config.toml
n_head = 6
norm = "layernorm"
norm_place = "pre"
positions = "alibi"
attn_scale = 0.125
bias = "all"
init_std_qkv = 0.0286
init_std_o = 0.0356
init_std_up = 0.041
schedule = "wsd"
train_tokens = 313000000
Each number is 500 + 50 x the weight over its row's rms, rounded and kept within 0 to 999. Layers, rows and columns count from 0. Numbers have three digits each. The size before them is the row's rms in percent of the matrix's.

# down: layer 2 MLP down (transposed), 2048x512, rms 0.041, rows 1258-1310, columns 128-255
# up: layer 2 MLP up, 2048x512, rms 0.041, rows 1259-1310, columns 128-255
down1258 094:542513503525536519536579569462536498624565420546395498412468444388544504527513518487578503428496508413577431510493417470520558518538448452498488501486466502364530539555497501501490540459611580480444436498446502484546550501505524541569475478419579460534506514555444492461445419375526519495474442516547517548433507487478450505527404490433496451554506486450516495455519527542519586481516
up1259 099:563501503477557429528482474557510518495460506564489561416553447470500522489456490531573505544497499432521479478444622462510446457500509446543450401476474490666441488456542490534446446614480543576392592516483495429496441446506533517546511600426487595468460544524568524478490554490532464520447544422507605521495476526532539456417540499538475507422482482513527474519381496497482441525536
down1259 099:597469494404480537542465497597403491456455475514503433475486451462386553574489492492469402495501509478531618504567532477484529494543456498455468513547553434502546478482404552462510497470537545563524565502475512530587524409601561452477465413511522575502531457556456435518513529660602455586580543473539563406519557420590500549505469470532501489510494636476483599487467475583448503573477
up1260 126:532510457557526500409477494568486553525550521437419530489529485447439535562509475612503490536442456488484497500478520526458523393502535480611403510590476511463473575564444545445500519491418458563535498510491452539519376579519462554471392479580514494483475471530416511512522571459415546447444497554548524524518532466494500453505543562530472387454561543506426478481535410444428434466489
down1260 108:519504487416540485523556490498399416444518451469479511523516417420515550543404447578429499458546550421486476545508471482448534405525562495438558470480565418512476450487424519484457522538521498433424450470444561458493431517541462591458583390530574416474485441459500512644404523502523504440537556485370408533346487540528486510534447540545487545616519522481443387565585521462399545453485
up1261 099:471491469486581487502526478404395574547466536486454582472451456504437495509484476541465474500530570504521410500449551568489482518549474441448522436492401528461512494534538446556503637428609544497510524476385507512522523433499436551521493495457495444562476454439444487476475525564514507430523486490506489531452484479528418592541561515537617531368502397431509441566435468401531456556583
down1261 095:483466514478502494459458538479488395408544505519529530440484496481445489477525604450584528428532584478416441516506505534412453472596513531503500576542457460441496465522541455474541527494576428429514424590553458482526623507434399456487523477487473536507476580553494457503470511542498525563531529482479436657515529461497417568552469583540510519372535558450394479479381443546560484506452
up1262 110:534514472514466486520503484507517476492479585581449574457451514586476477487489573513581509557579517451546472489569502537441498422529563569459521528486497599535438496546529550429530523659499446463458531486465512521501470474528497519441526465544447559516521491547549481459541579596500552487539529527390452470595457522455446482471412421610585496502463499424573412504443508438536476497459
down1262 103:533437492420514496472456499450441424513511447483435390654432522409507428448579413509405561509526460422599440553489557495505489546564502512554605444453496432602539569480442484488458507410538424476498488492528474533513578506457573485464545446519526475531478497536506506509440485546492571584492521531604490515508485508433485539459539475524486517502607531531469486411522425479429445420474
up1263 086:461483523442570437484527529564562613482461442503465524493501477497544473468558489528418557569452534503484500467533502503527477517416511564486462472513511443566529430457512567540555547479521559549487426527479509520481510532529549415503523585488506485565515563426462429470471537504505524491496481470476518533483539537540525490509527466526591495510489550528502497436483577493557484507492
down1263 090:496564435479437487428508446431434425454534412491501422511469433463470485397489464422442436566439490483526442503516517430524487532553484489553544497464516534511433493466449609464466487514495582548563514516444442430345445479485491500485499551590534406558540537510511576476496482511524536499476527481516500483487467470490544612461530488476602558500551572392482380503524480601532509596476
up1264 095:543427494425459574546479489512466510485405595473450505484447479527402512527385544500452492529533421435551464489462410570368456437556486563513526409498530612525555413513537522516451634483491534474495502603469564422458486466534553527466445454510517521477526489517487545461473476484527475401419526436475438524594442447509542519559481498517505552482561591514481573503460458570526454493500
down1264 096:434531555438546437523509461473432491449423550474480514519396511447468448496539464527547470442554552534496487445592555488530554397530504551487458503508550555525484507626464570583546439572492459505535428524452467523468487573417525435428496491459535570481571539429549472619503481470472588496479470453482557544470512537443542428518526564586428517508509407545478527472457533406545489478554
up1265 099:511515437513445522488579535548579472477517522505595475458554543521423594532543530548472554519487526400517434525477471532533543446460438484488523497539434568479425472514400570566583529546515541461553556567475540491444487515423552500495481509391543526498469510543578505492443548584516479520469482551518583498554476488542438422435493406520475503520566574438590479461454525518502449532428
down1265 103:416550509459532513587525483498439541501504480428442517440494442437454555516479407405431601484408569519519569509553521495509424449568485529512427531583516531486499554476481469567554505499462482497478534453456588551455515543517511533577509500556481479463564418526628516505494412505565526533531446485506384459482521391535534552415474553497482443501554531454529499539552499454510438394532
up1266 103:489557505483455467521488497458437463438513491473469529504424515557516554405545543453461547567473539491534408392535514530536497442530584510479554530666421380545581488482581455544536448504530621532454533402560440531583400496556485499533527520515543462539415440556518493563552541504548482504486404535424517521575536565431380471587534489520496471473534563578447562506472536449452588532512
down1266 103:447501512473502445565555496489457536526444577482500575504502470508444553520543612567549478459594503544448514505557469578576470539445565497473469515514553539545456473601540553362527499466545496483481458513480517528577564584357448487614615574445519424463443500506533483491482510542519393461446409512426474487523509430469452557574485491455519515536461424541500513545486581472556462578478
up1267 105:443496558541554573456531521555489521497442524505516510528533603568458482432475521419470543506464500504485506470488511549551426420396641479505508486557485595423553443538582500486480541510472472502445536494490422541421520489568412564494469446450426459496391461468577429472497520513436534502559446465448437572497350461543532510446473531537403497472546526491428488491564446401472458467588
down1267 102:528538448461512466471473445517548513439561427400373448442482543506529502471437544463465432472564508546492491600486505489462497504512572472472474584527471512472469494488458544586498494496432607597521529353620479594544521469467466512550460480462506510529527534589482485487585492485397507524518464468499460511595526530531580499502592519524567466442539522438488458415522473494470508533458
up1268 102:553558495508498523502503444468471534505598469551583468527519557502522507542500458535471531499544441450516465492493550465558477451424554572518544467444477480554514474524513534523535607490496569481545557517399463436597564492373502539526462481566487477558404461488530437489463423559515466437464476472534501490583533466561485490499560489545542454463511479455499388512437578485518525503489
down1268 107:547529566468512608521500527489480556516440450531466504537521457458551453524407507508392457461476440512488459519555506428470564504513444516538525537569558527460553491480423462454505468524521524528490467461466449460410553588570475563544580548425529540431446508524521537433482535523552452469497504493532528548456516513486466604483535514499535401487476505521503515520541610510449507602561
up1269 099:436552517498478454400517514392653445408555408486519555561504531428504544410520444364481492483583465412504422446545530600573463491575478508518505580462501455603555565564538415471505488393479469505430629547555491532508522456485399562431434521413574461486441490458511538516457457525491490470481517498512511473424486462609505443479577585502436520584527444482553520450557484480463473472474
down1269 100:430518533508437493541481400384591545460453420489443531501478519551504442461541594506504530578554563422543560482508568634509583537482455579441541564449580553516464472473522567483606544515523583451576459464508536516525455389483559526430538526524505528436522392489463561500548474499521487551473537429476453463481582488560445435566474552447486526402545456434438519484551522505526504555562
up1270 094:552501456544408544557486376525441556451480426523518516486528488434493414496461530463461473446472490519530556449603533530542560442494481500500400551455443466490502532491469608519495498522523521540470492536391456460511570473472471472408454539496485568355557608557543521531488407496458441495473581564512579496431487426503438443484511489502559502544583464684529553408501487548509533558538
down1270 101:516491556434600523540463460568490515570481514442528437488550412547538506429469461550495578450506485448578455485472583368491411460441583574494550398521386483585464548487560522532598490416535546503489435522477401565513522459531499530448535459452531446535492472460366520600496542531532676438511492572476527487523486517531521543427536501467534514593462490397505607528442429503392441470396
up1271 088:482529486486517561524460445473564606530587567607491437593534462504512452521479506429516540513534455420518482421470519593434565445557465532484509543531494477512508552491523464520533484484467621566509576493524451576494470508400546475542562487459393521452456495434540465496591552535527570530482516546576559509444640443447563439549492351454411544537569664539453562451593511533513456476490
down1271 092:576449466443568416481457528473479469469479540581550501452437544536571514468645412481382498561471524441458502468527531475371527517416508460458512487388508357568538600474448502504492510497535523495495401505540438539556507494493371496549449569470548439517591578459410516494424487560497513504550526414498470503557485553320519454485381525613568410472534442433476605515496515533532529563390
up1272 100:536438462476561371520475451501511528479465498564426563590521529484435469479408493476490480529398518473528477475399486561450538496439471524530509553514454594454577455522471559550454518444515555608575507468484553420509473511488497493361444515515474562345544447495490536528553574559509446524461515483556386553559498505494533520464480562522473480506553535524574562436361446448449498590481
down1272 096:528559525451497464424463488584479483542578470425530535485445459577433497455470599506511461528458549437556447426522571456472485483540502452588472513442520447475504417547502576457541548556556474483413502483520504482447467527508576591465458496503525516590499450438696493513543550502462542538443506482434508567505439519433530423496510415457549457505610516439526544524513502536453419523524
up1273 128:453493535501467515494455465469547405457421526449532479440545514502489569471482491444516395522554604490455502437596476476513346545515425497552521501501484426474465491600456565500538524427454465462629504508524603535557640467500541536543500457530493527538580511534574522530598431486418534491604460587433547548593460550477355492550547588471568556547560562436504542463536517448585521476473
down1273 116:591535602542535499490560520465482558502503513536554457587489455397433531554505505469365399526493518508492504529541499405509450547508519432448519521511469641436479511494432443531483540514604472447532416565462510536585544437607417470588457470487519529524558485497396458554569460436476495455588536568475509433464450466424513668597564487511506460573523435444545443455451591501503531469423
up1274 100:467436531638539439537518461448495510534539534555465553542549467499478493576473540526470561551491526511463517511464523561501463490452487535468482413508474530429497518535486549427495563571515487422442475469494588507447556562516522458424533556462523440489478509432560416523535529427497530509448460539492633448517536495482526522522481403671495515430475530584568467465561464483502503569461
down1274 098:567487514454401521529523456440452504525521485464549516560553487397470522393558532502572534527438503506518481485482464542528554521467599594512508506484440486491524455507464525480477541485555532443507607457487494523558472515463500524571455501517457519527535468597490608527514512548506424509540530400464501558551540448548546480533462449461545511538645463444495430498396478530589493520603
up1275 088:443491496531495592574466443491459570446586581474578521522474510433527598472456467488465520550538404447517588504551515489478440466514494501401480511488424453529521492485468508544490539490589433447465471490491409571561506504460381479496513491344596423606511443571576472562535472472532553537544564450464485424549529497514582488527508461469478579524390516425518525529596523484505358594386
down1275 084:503508428547458452465446545501492549522543545505456537556427445505412493546589435478496426534486546495422464544477453493508532475523577456599461590500477453530522559647512512595463548606484518463478481534522443438537455542490493464462478520472485433478610501470457469480480559552564425442488545574450481514446421560528484522402487475550570468515523426506584506476459486437545644556527
up1276 098:499496481396547455536524574443534550389530449499503495555475503458487456560536567583436533439468511509532563419502529365557436530531523566447508518506441478369524392562466434449565500536438459557410537434447570458423508484455416522508560509597439523576480478452535414580513598610486556527505512524532510486503525413514517441445406593558542476529446535636525468509588609420516466534352
down1276 096:575401536553451480427601495529496509498547442523459508407585563565512497465472386455509442504541534522475489511406445516491527516473486474530505492504454503497458503521615548479507438502542402425527477448522456519568528506449442441464462539420472466504556495560516521448482549450477487447479486507460472538422501524592506559486549443560495525453447504367380542498464500536544514558463
up1277 097:490549514448551449499526437462488606480523606547408571476414505460546468479465458540576404525481504542526547524494446364521510485557545582463513540488470533477541446443532583447471534472594483582467558511500364536444467417494480538555457488529499314495546390522560475501475459518497503437512487593489533447514489497481532549462476485537529449496456494457507501563432507532542377551462
down1277 099:543456441502422511415524471498553533364541554476559574462522538519434474508545405577479514423524519476447515483496469441482491521537537593506405508471490361518512485572484440535583478503496492508636465455507609499584549528471553512465477416383492602534539621504388477425522471556449489454586421532498574515530472533458509422499421441458570537467559437521480539478541466544528539485480
up1278 103:475558608442467500467530483493479515495509412464486533504504450433555610422494566425507449611517530516523505508578549473466529470515482479492464620464512586429491524494523484544447509422487527484428509473482503399541484555523508515490423490477478614497492451466504620549432531553525502568511491388511486438511515433559579508492505464458503531571481454525413493489554491480538522547481
down1278 105:540571528472549471420449449534401611518460471524420501452450451398396586496485492468559436549586476465562485426475489483437521497496553547488393557509543547475467484511488456535456490507496551510437448598481521506441425511501477577477496518583442642507466423472559533646451494471493480542433496511448527435554532410509509501550455463482532536481459439546466404533537594474482488494503
up1279 091:544441467503501522552473490501553551507548432463455547345527495485525524493437530520446456431519442435540412498452549518437414514396516527527519491569512540516531562453437542397510499476483548525519540547576517474609475517522465546501603497571509548487509471472448500530454516421480440519571589430479456457536499507555537552467634536423439539463499507537484565471454398513543528431470
down1279 096:513468454547439597491478478519502523556535458463518457374456637548497437518524475550376465462552499597574377428412552532511500536560515468504483575492450583499458508457502550474517431524541548545408569533503569487468500503529439603427545445504498510472440550534427498557563535453559472474492479450552451511487468473546528558464526461589457504470471556486513478499507549433501499521540
up1280 091:499489492563543467491466436430550614501480531568495579480474475490565485503543561495546561434503461563481528393564524571533572488543528477455401576514503517421494500499533591531550425519543523473482540476588526504547514500490447519555391529567580520586415495460572525522416560527449510469555506490451450517541454525507527492489569543503477516522550573541474441519445500475512598556549
down1280 093:476532520460482527550380489481463484595523548509588465510433519475470533512488470580496506516518645508523529519628484503486443577484540505498506417442494516552558587412530548442352417507478404399497578439513481567554474527434442461495437428525572486512500541519486384561522513408566473460494483607516527455469614474481500436517584567511465533513529486494532451481483488534456504501481
up1281 101:618459546521503556530510481508498444564487449585510494460420456489533451434476502463414508448537477470499529525527535449451455550531618508563546511476523445502436469454503551533482393507516531629481514549513533447454506511521518549514498455429447519538488456496545476501499541536504473500518475541441607453526498611459536413491502462391470488522541449470498514490572532544587369486456
down1281 102:457450428525499619466490527508508451494507478474490561525447513533556499469551474559522467532579504479464523475457461469508483470460407471499584492472451474521575658529461513459480504469435536461441487547498458488507520566463529423523481585487487555460518520589458462461576450511529524563517452471493446410534509518523519421531429557486459542524453503492499506543550538639506497459454
up1282 095:529468497559468525554518467490538479536535563522552440477465423477450530473566501447564507488584451495523600532418592497493484524549483481473603460433523459554515561538493389531536542483503566454523490455515503466518568484481529582485483423490566438452504477431638469526538502562481476483524451545500484484562570552538533585568501429455483562509383486479536457515470527487463562527467
down1282 099:464481516559450487539486498452511575473499566403519477543492529457496486562538460459535477486550496564445528525454418488580558505542500478466491489562481487412525446502493483506403477515552579532544491446563515636529541491486399513513577500474552413420492501445489554553505580456537506459485491498572450508392537469487430469531606446502460526497500494458534551570582604489486480474444
up1283 090:447558511518449490552546515528520485557426512457487567461516606518530585528492482578583457480587559579457531529561485466526470483615474526441443595520596548476540436502463559512445509535568415549514531436533525507542591442490564446465530547459505527442444602583473502559473508505498470490501471554590451555436621468520514469505527514443371434476503566539454540423537575573533476503542
down1283 091:566496527498419471520469491567441571482542441473451479550528517465528460520579476505549611527468507530508497512519454542568589547417477454549496467459432588461493496579534598400417530474445442454483555557395538493616423541568546515455496544467513573464503483515542406569472488538495560513464508556572443394480507522532382506512459469498482484423476469497622424538518544507595530573460
up1284 114:499530476518575528496424454442505519512499535418540378518546649503451453515510418499450425505363578529491491565560433519617590504571390550447461507553519487541463459526543474496607467484478472471531565548492491445481445486560475388510558512489550581459532440428540509507524637510476479487417411546592521528465530520438492495502477514594427541492510487510439460475508473452457601445520
down1284 103:573346485422475503452435485499563439558581489525543476437447487500424556559591497521515580513439497509562498434510471500551516561440493486464544527562520484404473529514506596509521498442570539477482473557471469460485405518526524493412554516479468412457529521447582505440568522459351455583566530551497475544574499502643508469492473518505413468470476565606546491430520513523486578430498
up1285 091:497455573557557528683537479546487515468486531347518539526592524607557496514521453519496508475539535478444409527532454520434495500473439590497494433519517504531515501549567518519474434513486521566479488431579598513551522509479423483438583541510585552483436548546492457451445502481464493470409538475472558476440453472555466389498546511541488580479548543532457466472461450432515435572560
down1285 092:518498475559453569469518424619464534459525545397553442483520471539527491452492524537474576501422420549456519437545511499482465543565494554608459498533489491537517518591542445534494532545540484573463489546464442496379517468505418509516419510529421561506564477506520420472451449493492589486473515462482535514486419332626504495470468493544525516517585531568427456507466468484538365566462
up1286 099:396516390463559516496352481455522567454506390439482535548464543495463443503555471519484487481531521465584580548529429461439516517526525574600467563582526460565536469551490586473422596480633502497518503555442443395558515468487443410464508477484561606492480553488429402584428494528496536478448450510481559548532523514477628660564441534462516508510428486476396516434531444516508498538516
down1286 099:528527501515538447521442575430568579488485531367426481524453546515469531540506464477501539513556398515602542521451466491459496539558544555543490620508410456580558491473512538445545509362571515456472541516418489491512568491470490528484465490436560528566459544448584571555457499502428512487475554448448518483555481528489505520491500446459465547451392451527427530469525533563517520485458
up1287 095:493487364478468479542492550570483524466521536485544536441560506425575483502505506488460484428496525389483485609495447596552461475486526482552448506514449422533399587491513457492500513439568538443572536508508538571539441590431528525451483481511509508530507524506531429433509460441464570465564427492426498424485585456457484532474592529493484498543498397521493565499528579524462440529485
down1287 100:511459517598422547591479410439478616506462470556557510518659525583528555519454486523428477410543442481459518512486496503456545431419546385548506526575564546568510434458433457513551456493471534547479470450516500533500397496451546499563540639519524433515460522403433497486466480553478507494547477536507555520567504464452521491519551453448493498429525517586545451542507565527505473465534
up1288 095:440458455504556554520402495518547499466441527521465508449495489449505512603443535455455472514448454613491458496472456436466488474575512579571426567487475454494447466579465551515509521500516575542517442545461510479406609519549560462550542558510544593384500497563557555463467650499450545440482440579481430470609460546519520499524528505484540483502501454537426527466543462506521491505543
down1288 097:520491489528545461584575516446534476374513585525484518542397528598464583529520461527587533443488534547578505532410536494452471395509479498556553542507495526516459554421453554506575497523511565495392484518502505523525587550594539446470451534524488525436507431498513569557476457464457454451454472481533551476549501470460485487465434404504551437441517514480448564513480528509518379499545
up1289 109:434450517511635501406551414491501458451565431512480505542445489576460437630518592455527491499557607512498511546448536481466570486580525493534417486506473566553445489478491534467516423473526472532449537550444484412491474588500384503492432545561499509497503526512458562594548444506396511516532434478460524534558572477437575514484450643595509535559510397495461466489466490508558379423444
down1289 106:506405506420451570571486494434570437486511529496463532530597523483585549513413546473455428490481432439511534547509613570470601512597437586504453477479416422493569492491496515453563511494494393492467552507506461506529576482465481518390460524492493454518477486515440512390586511604470452479440447455497537498490589584483472448471489492470432483570464541425501529547540466438462491547553
up1290 089:478571502488453548363514515439398602509519489486469466430454511518523497547482520475466447568491520424473459452465482450534462453528489477470554554595460554515523548484449472499430434490548530501491582482581477512516575525521578481565564522418508504605615589533553477526462489467473525465625490469504453545494431490509517553539512505530524466517586526500505498505427416467448479462550
down1290 091:477496479515479540487526504495472480626514536480467476492527507461415506407516480379604541542478510532470511460526492524481434491420563488495534462501492562483471440578511551469499535557462536573420535509395471516484536512454514471409564373499418546406612527473450498495497565522492483527453516475446569462505572499539552496543437441468547612543476532533532501564470565573561556465524
up1291 095:422505390536607431526582543494523533532555602539487500479455619512489470437535444495492560494479494562504390613517477423477446491440596501418613403509486521570531428521488488594493494490530472515427481509513522521518488414585511556521496473504515481435610384435599510429472500537534472532528448497481589490478458549458471531463482558478492424513530486469397496424507488482560622407458
down1291 098:524528470490465492517526484550588542450527487538523515495457464542517512402475437534530539521545493614490492496499458554483413557572486511560489638411435480558433495496477432466471520473505470513503525501453569615509525505466590403486488631505531528480470459403472513498478568451467433494530457493563590542524458487482415454485566477543534546534501536471470534436383453496542516594483
up1292 108:579522489564490592489544545591469488530432464544571524574536584507553538529543531601525513597567462551420451483452493491487458553528564493479443548546540545426477527622502550391477573519524514557424489480554505522453471481439502514630404502520488435479566518540494523538478456577578439563443529457470514442489530443484587447437494619453547476539471400411404501490392454553463469513497
down1292 102:552601494406550454561477418564554526543437496492497459506465477595451529518491464525442509462596463485548432434489490441439435571543558519443486463496546502616484552430499531518537541496433502555414528525554490532433499493475497592545498433466498540504438427430557516488572574412529529593442607527461564468486558483531445437513462516608478438621417523545495444431510444480517539519584
up1293 095:551468464527539535546450503453432571446550497587506514538548546473453578452508477496489499573441500464469483628436479444538478509496503555454485452546511489483481499487503516539503536398506503497515404526540510431592453535563496463524501450539517532530488512459478530532376549496544583522473535459504500437435452531584465471456495507514537458514526576506453414470516556583515479592555
down1293 099:494491531570568450472469519524500546518446611548464503482502503464445545466549536514481469436505510413566511428476514466429406495548569586502480503455489627557406543492451529516454476439555460474465440461524545510491538458451463543522543459521454467453568411499347445490372539477492592482544503616583442552584490599416403513466513558534541491527488567499474476429477481484401551471464
up1294 087:485484450498544429559547583482547552498491574504484513604435441457504501460500591475458479502567375474500493468526506548421560501449573449465452550497471502578524505523529427498499537517525499544463446493494477472437466481493458467474538566449469457464563539474482541544538445472452478580536524544512576459438506498452488478529495523473436553452615523468513498527504548582526448438459
down1294 087:505556594365588538375421519467549482554395447482541521509484419449505381490493509467500557598462479497438450432573484520538527475436523551479476480479467534556591513530448454527508481572496509435416569536520522530474587405596559515509438432457524484493630466522449455529517518421471483561511495441471512459477424521443546481596538533486445550509575394512516509447363472569480454481551
up1295 108:442384470457514594435554546423450470506511531508535550463439504478507507439511495575471427559484466485525500497432465537495523476471522414485488558553581476390462527509600565503536460396518442480417534420472437495453542534645440456494488372577555517494569495459556539439513443544517446562523509506524525484497486420505433417504523536479528464569530518482517495498536453467504426526540
down1295 106:383514474444516558524606479520514436570579508420562457535439532474468428449536422590564428480570577442467545503513506589512465457504458570462496526505642564472536471475477470452525540451565424517546581352472500434546544525556486539460478398482513509499541422506411534413492529551517513462458518542512534470481538382569507495559409502479510518497527532458506457487393449479521492466554
up1296 098:464460497609519541472515469504512510611538482469409404461473548518484548504616457596510476569504399506470578499495527483456556538525547562413498572468455532401447482487627539512470444550540503438453554422407521490473399456522546463501448462475551466564548521535512530554450524494525577406490564510457443534490502544540550537551495464481524497421390530465445470574425502474587487469485
down1296 094:472560582469426466438425568427497631617475599479459506573505516510463444589518506402534490534517434387514491489549463480491537510471570518566463495475477407454508536491519514504507532500518449586499453539537567481636478494528442505483551572484403493384610555481431428510574536445423530452584473465526484591559578467461420535520476474567490533482491480473477503634499432503565458427478
up1297 106:501465483496456562518508478537502583511534498457503543525451522502517483456493509567553562539421528598422496430564546511564539576504453444560503389524459523469485483409508419442510506528532482519552558467489441526542550504477389499510482456473469471321496511503557489494476525544601513400537419387440464420578494549461520490504620405426495485553532564484481513452530471512476557547488
down1297 105:484501472508492500502500653555465490613496568476494517476525489511432525464493560493460479545492457564531463507528472509422589485411550536508478536529485519473528545462478516473526549511444497419463471497532431532449533560484430547362517522363493465506522480493492537413582528518530491366481442442506524499557498611443558554491570499488444518552447525438452533487535516532504462540508
up1298 100:477513462479484548530440602422510483423537446494596564416485537482551571473410431457494448509484519565487500548463586448462520463480540505479421514463461416406505519551460475584446518428475536524601501587402458471486573529502542439450502523529441471500488536536506530444473614437477453453553486390417506402519508463613530510484454483573483444467506467448507519462475528483561512504454
down1298 097:488573482519487443538531499511487419504506486529479408499551407452432447503523463496513521421574564505526563452523474588400506512508405491479562490399564552485448427581541438579481523494522416574410500491556433447565514550486569526536532414544460375607498536495497455630500463572516519482525491577523536565543442590464425515426559438503496544439510501437519519556475527548553579497501
up1299 085:476514485441424459464506488440497526572520569556384502533437486605530458507544492543502515443522515617425569404529606621467370443527430541460433496521432532543513538471514537531431517490519556519551547446491572554527461465500502596526528416508530613453566526424548474452538582451543486524553437489413430522539600568438510477579567439558487521416403520502499420465569495513488533517503
down1299 090:552551413492495562480560538457511417470586504524438493500501617540482492489519516497432478445469530464516550560385527491402480498479524498477433504446509588500494472488466450499461587535455459437449525517543466461489581571557481551495498550583492472498548468537551500485539497455536466458522440624551393455501545387512504616468503491504471494599498464631416430540529467579497545502560
up1300 084:478500530519435485556454484465507512448576472516564477527525555396517501497396462487443438516456399521408506562457539594536495527477499411520427448570453568503442485429505476475519622405503458512421495406589466472555470543395536474560542470584524524498472463508482539470489489455460434457528531497498536581466473509468418518510500513495562482474532487508548485566477427539443499501461
down1300 081:486509403658550502453470423515485532475461491513427527523548452581601528471480519559473566568511527527585490547514531560491503545453574519416626463408378549510541548480450561529584515634501533479560560500478486496471563523479530504475507564487537469508430539491489506544475517522523479446589515500488436434502488477469535537486529548463495491496531488463558497486512507419571559445471
up1301 098:529516596587531499521491499492474552520539468489510427491523627529505474405498564522489539499430484457489442446513528475573468487503500591528577545505466472586488480521468519524503582447497534595463447515541579500543524450493565474486505553488469470534583519501567486525396535481416506497502430494513476477542450520456581515516513511421596527504524463487517571500440532520558587471595
down1301 096:567502526614380375528501437639399438511592517440543549499531460563442503452622461549503641553427484444474454478509370455446526407542518528448569494512508472449453478461568493490495459509473470501459475471530477419507408449519501513563467583482554509466448593510475452474508450528519474497634526543538489534428538485515483442503554478456470455430634510495545431536587477512522506525470
up1302 100:499601431521505449503520432556476518522536517531539477605540514429454477485450570493422485453540417470472507577482552548551541479476547505505471524448456493465510514464385592454500546463497513480451528463503471560481454542547597468552536572602552530524477445590421610502578410478430421495550495511464526465471461479534501545505439484418453542414499544465560459438550573616556522517483
down1302 100:423525487482461522483460457477508474500488504494603567506442486551509457579483527523525392521509419522598429448454410510467405472551448636445567454444495464438435487477480554447509488520491539469510546531545564600410521616502461431449483442573469495519426477489396519562514456472476482466463478517412455491501412480491466525485416508517512532451538553447555511526641528434538522599494
up1303 098:489496477613482568446541496473511524496497456438464482421465539583503522553489539489533556558494507509528419486420480524493456509526480511459562425478480551538459488486542541514579425519534544455503456498496529528463572461492496549474612515529392553530499492475564561528436459470528501541494588561486485541456533512532539468474552483539544517572562538550506417485566535492561517493404
down1303 096:446485435470536463450530437525488493466573534487537453539479464520500495540558467559428515454571513508523585516527554528452540495516538479450522431540516558491490565475478472505560525470452395442487590545608552495466474474527594451391478594422555521395486511410562526560502406412554478606514496402526541498577511545563496507544553494458482561524518561476450625512541575460567442533454
up1304 091:530536565452545506530478543498487468529478561543545492546492489532571558607550537468570474479486443506487519487558495450431495442598501448553475484559443467508515498465527540506551477552493442478482450465442531409575523500508516526489434486485511540499441521431454506434544554407440431592425454579504485486524554448460510430531492531490527553451507517539573449470451506493458562554425
down1304 096:434502593483371505516514525571470503383501433551469427550523493487543602528424420463565530531550470501506464480503407538443625421498488524460477530525524562510539503498430424514513565613512561572531418485510572473516441456595518562555502373557516565555533503599424523553498558575544528504472507462494476491477438520477581561503523490492517413612508539584567455466574514485381537442521
up1305 096:455426480500508540421468500484542554468537502542508458534466568403499396570544484465457487491481548485479492468414484474560506478548593498508500626510501504522604488517510489520489558463569525506534512462454387461516533410414434515573547451560550458398407564416560442532475563566420551462456488564410561466575515447373458508466396543516484473566546503477504540493520460487559518517569
down1305 096:529467567532440450486496469438554504510507516588584499496502448450549527461503564536446515471474478497423455423503527499553500430429450462481432544684499548438575551485486530550569490520489418506486443455516491469475514502516547408422500431548476452445481446603614572479621502512453559468538443507506498493551506617512527378449482574522472504552447426488508559443489530477520556410430
up1306 090:542534623464491441528462492572489469385494490491456607536449578538553440455465523582570375468533479536460460553386474423548518513502481532453519451480496563449496496589574462454368546486458439594481363511512553575302505529470540463520522578457557533485437482535537474491519509497382530470477504432457479509599500419525465561442536540516508519587546543587459400493548420500446532499484
down1306 093:584545451549476516525501547520532532523567530473504507454350489507522513420520536470486534524630522611502507384538436497499505519522499554509368542554477380419476568471454445485440445517468573510499495520525533573611526474501460533375408507482461569534597544538370510509542514559444471508470533472519502488410447554507484544495496520476501526477503569606523544450452497565523510576468
up1307 123:415450535516484433563510573485478574491484367601439498485471622554525551440408491444485622573384579445472519489482532544485519475485493553425510486450454514445552478559593557441488509538545443527511522547460572553448484538415469535534488547538387555487480482537564551508514527565491462504411563421465428489536503405497560524473473548482517493542472569482544509498557502524522484511477
down1307 110:411403505449515462525506567499532555476521472468385446473548500476501517499528460489612531440508485410540499385521500495549570470517486558519532457477507524559577546481513493477548517516488498512433465441418566456507570596387465550501546516467498576528510536389716523502467429555578559576509471448537531569559473499494599485551467471449363543536405464498531495453618557541502478535472
up1308 091:519506502443531511554454508544484482442519470549558494551622494548374473414519538476384439513511497513511443494495564629505534469495490545492394428507464444516502514597506542459501516467544514559516477594531549555545560548458479517402449420471495548418455477508570501556494605533495472489418519537407503498478532456523581471477539508475551554505511591514525489492444532505492499494497
down1308 090:442517464441512430488459411510501489598459549453484464423428467495435408440404428471549501503502484496488524473471453446422450581513457549532544513547582412483438451499575520370551564538419480468476373515466461551552442506455537519471412403479528521546495552438530554582463476479497530427482486515503553464571478602549532411480438433474481443557531452475428565481570507477488468472544
up1309 094:456555612509577506524553540530472450500498489557536506542534545487454536387426502444515482471604447498488470454481600508590549484489570486563420464516595553440533429543568484388546447521483561566515355612524472524520527547427564474573545480536379437440455570579483529435585474498514521534542447520559530441409564395545489422442532493562463532464532598517528378557592548461453525433449
down1309 093:415573467455471479518541536477455561499549519555579440533570491412515522483502486462535464446562526540513576507522544549509465389534456503556585462525518509523414464487558533491438507494483489463537542564544512524622530394528408575512372516513581527583592536532546514426431444517487508513489558548548498500549461557370423432579515553511499539602491555535522487480459511457451483402441
up1310 087:437486453628488549412515544566497532555450444576553400520489433490495520516542530460588522457451460497484486488516433504503428556475564473410423481506510434524489503429536533517568468559536565447485499441473555430420543491663514495528392349397626499519464473509478465532489474528502495511484479561473469540548595504460539476531500587540518511538450493522510484575538454553532492528498
down1310 085:566543434435417410547541528529468452494538531495480492506467497396619558504505441506534517492442522555428584454456545450496566475446485469484454495477533444492465449602509499454574522500457546603594481544514522588515476455463471443471530505571494498526500485488445474518477458554485511476514504496470540476449532509589425434470537512518480443465560494531439583533481511548512562526515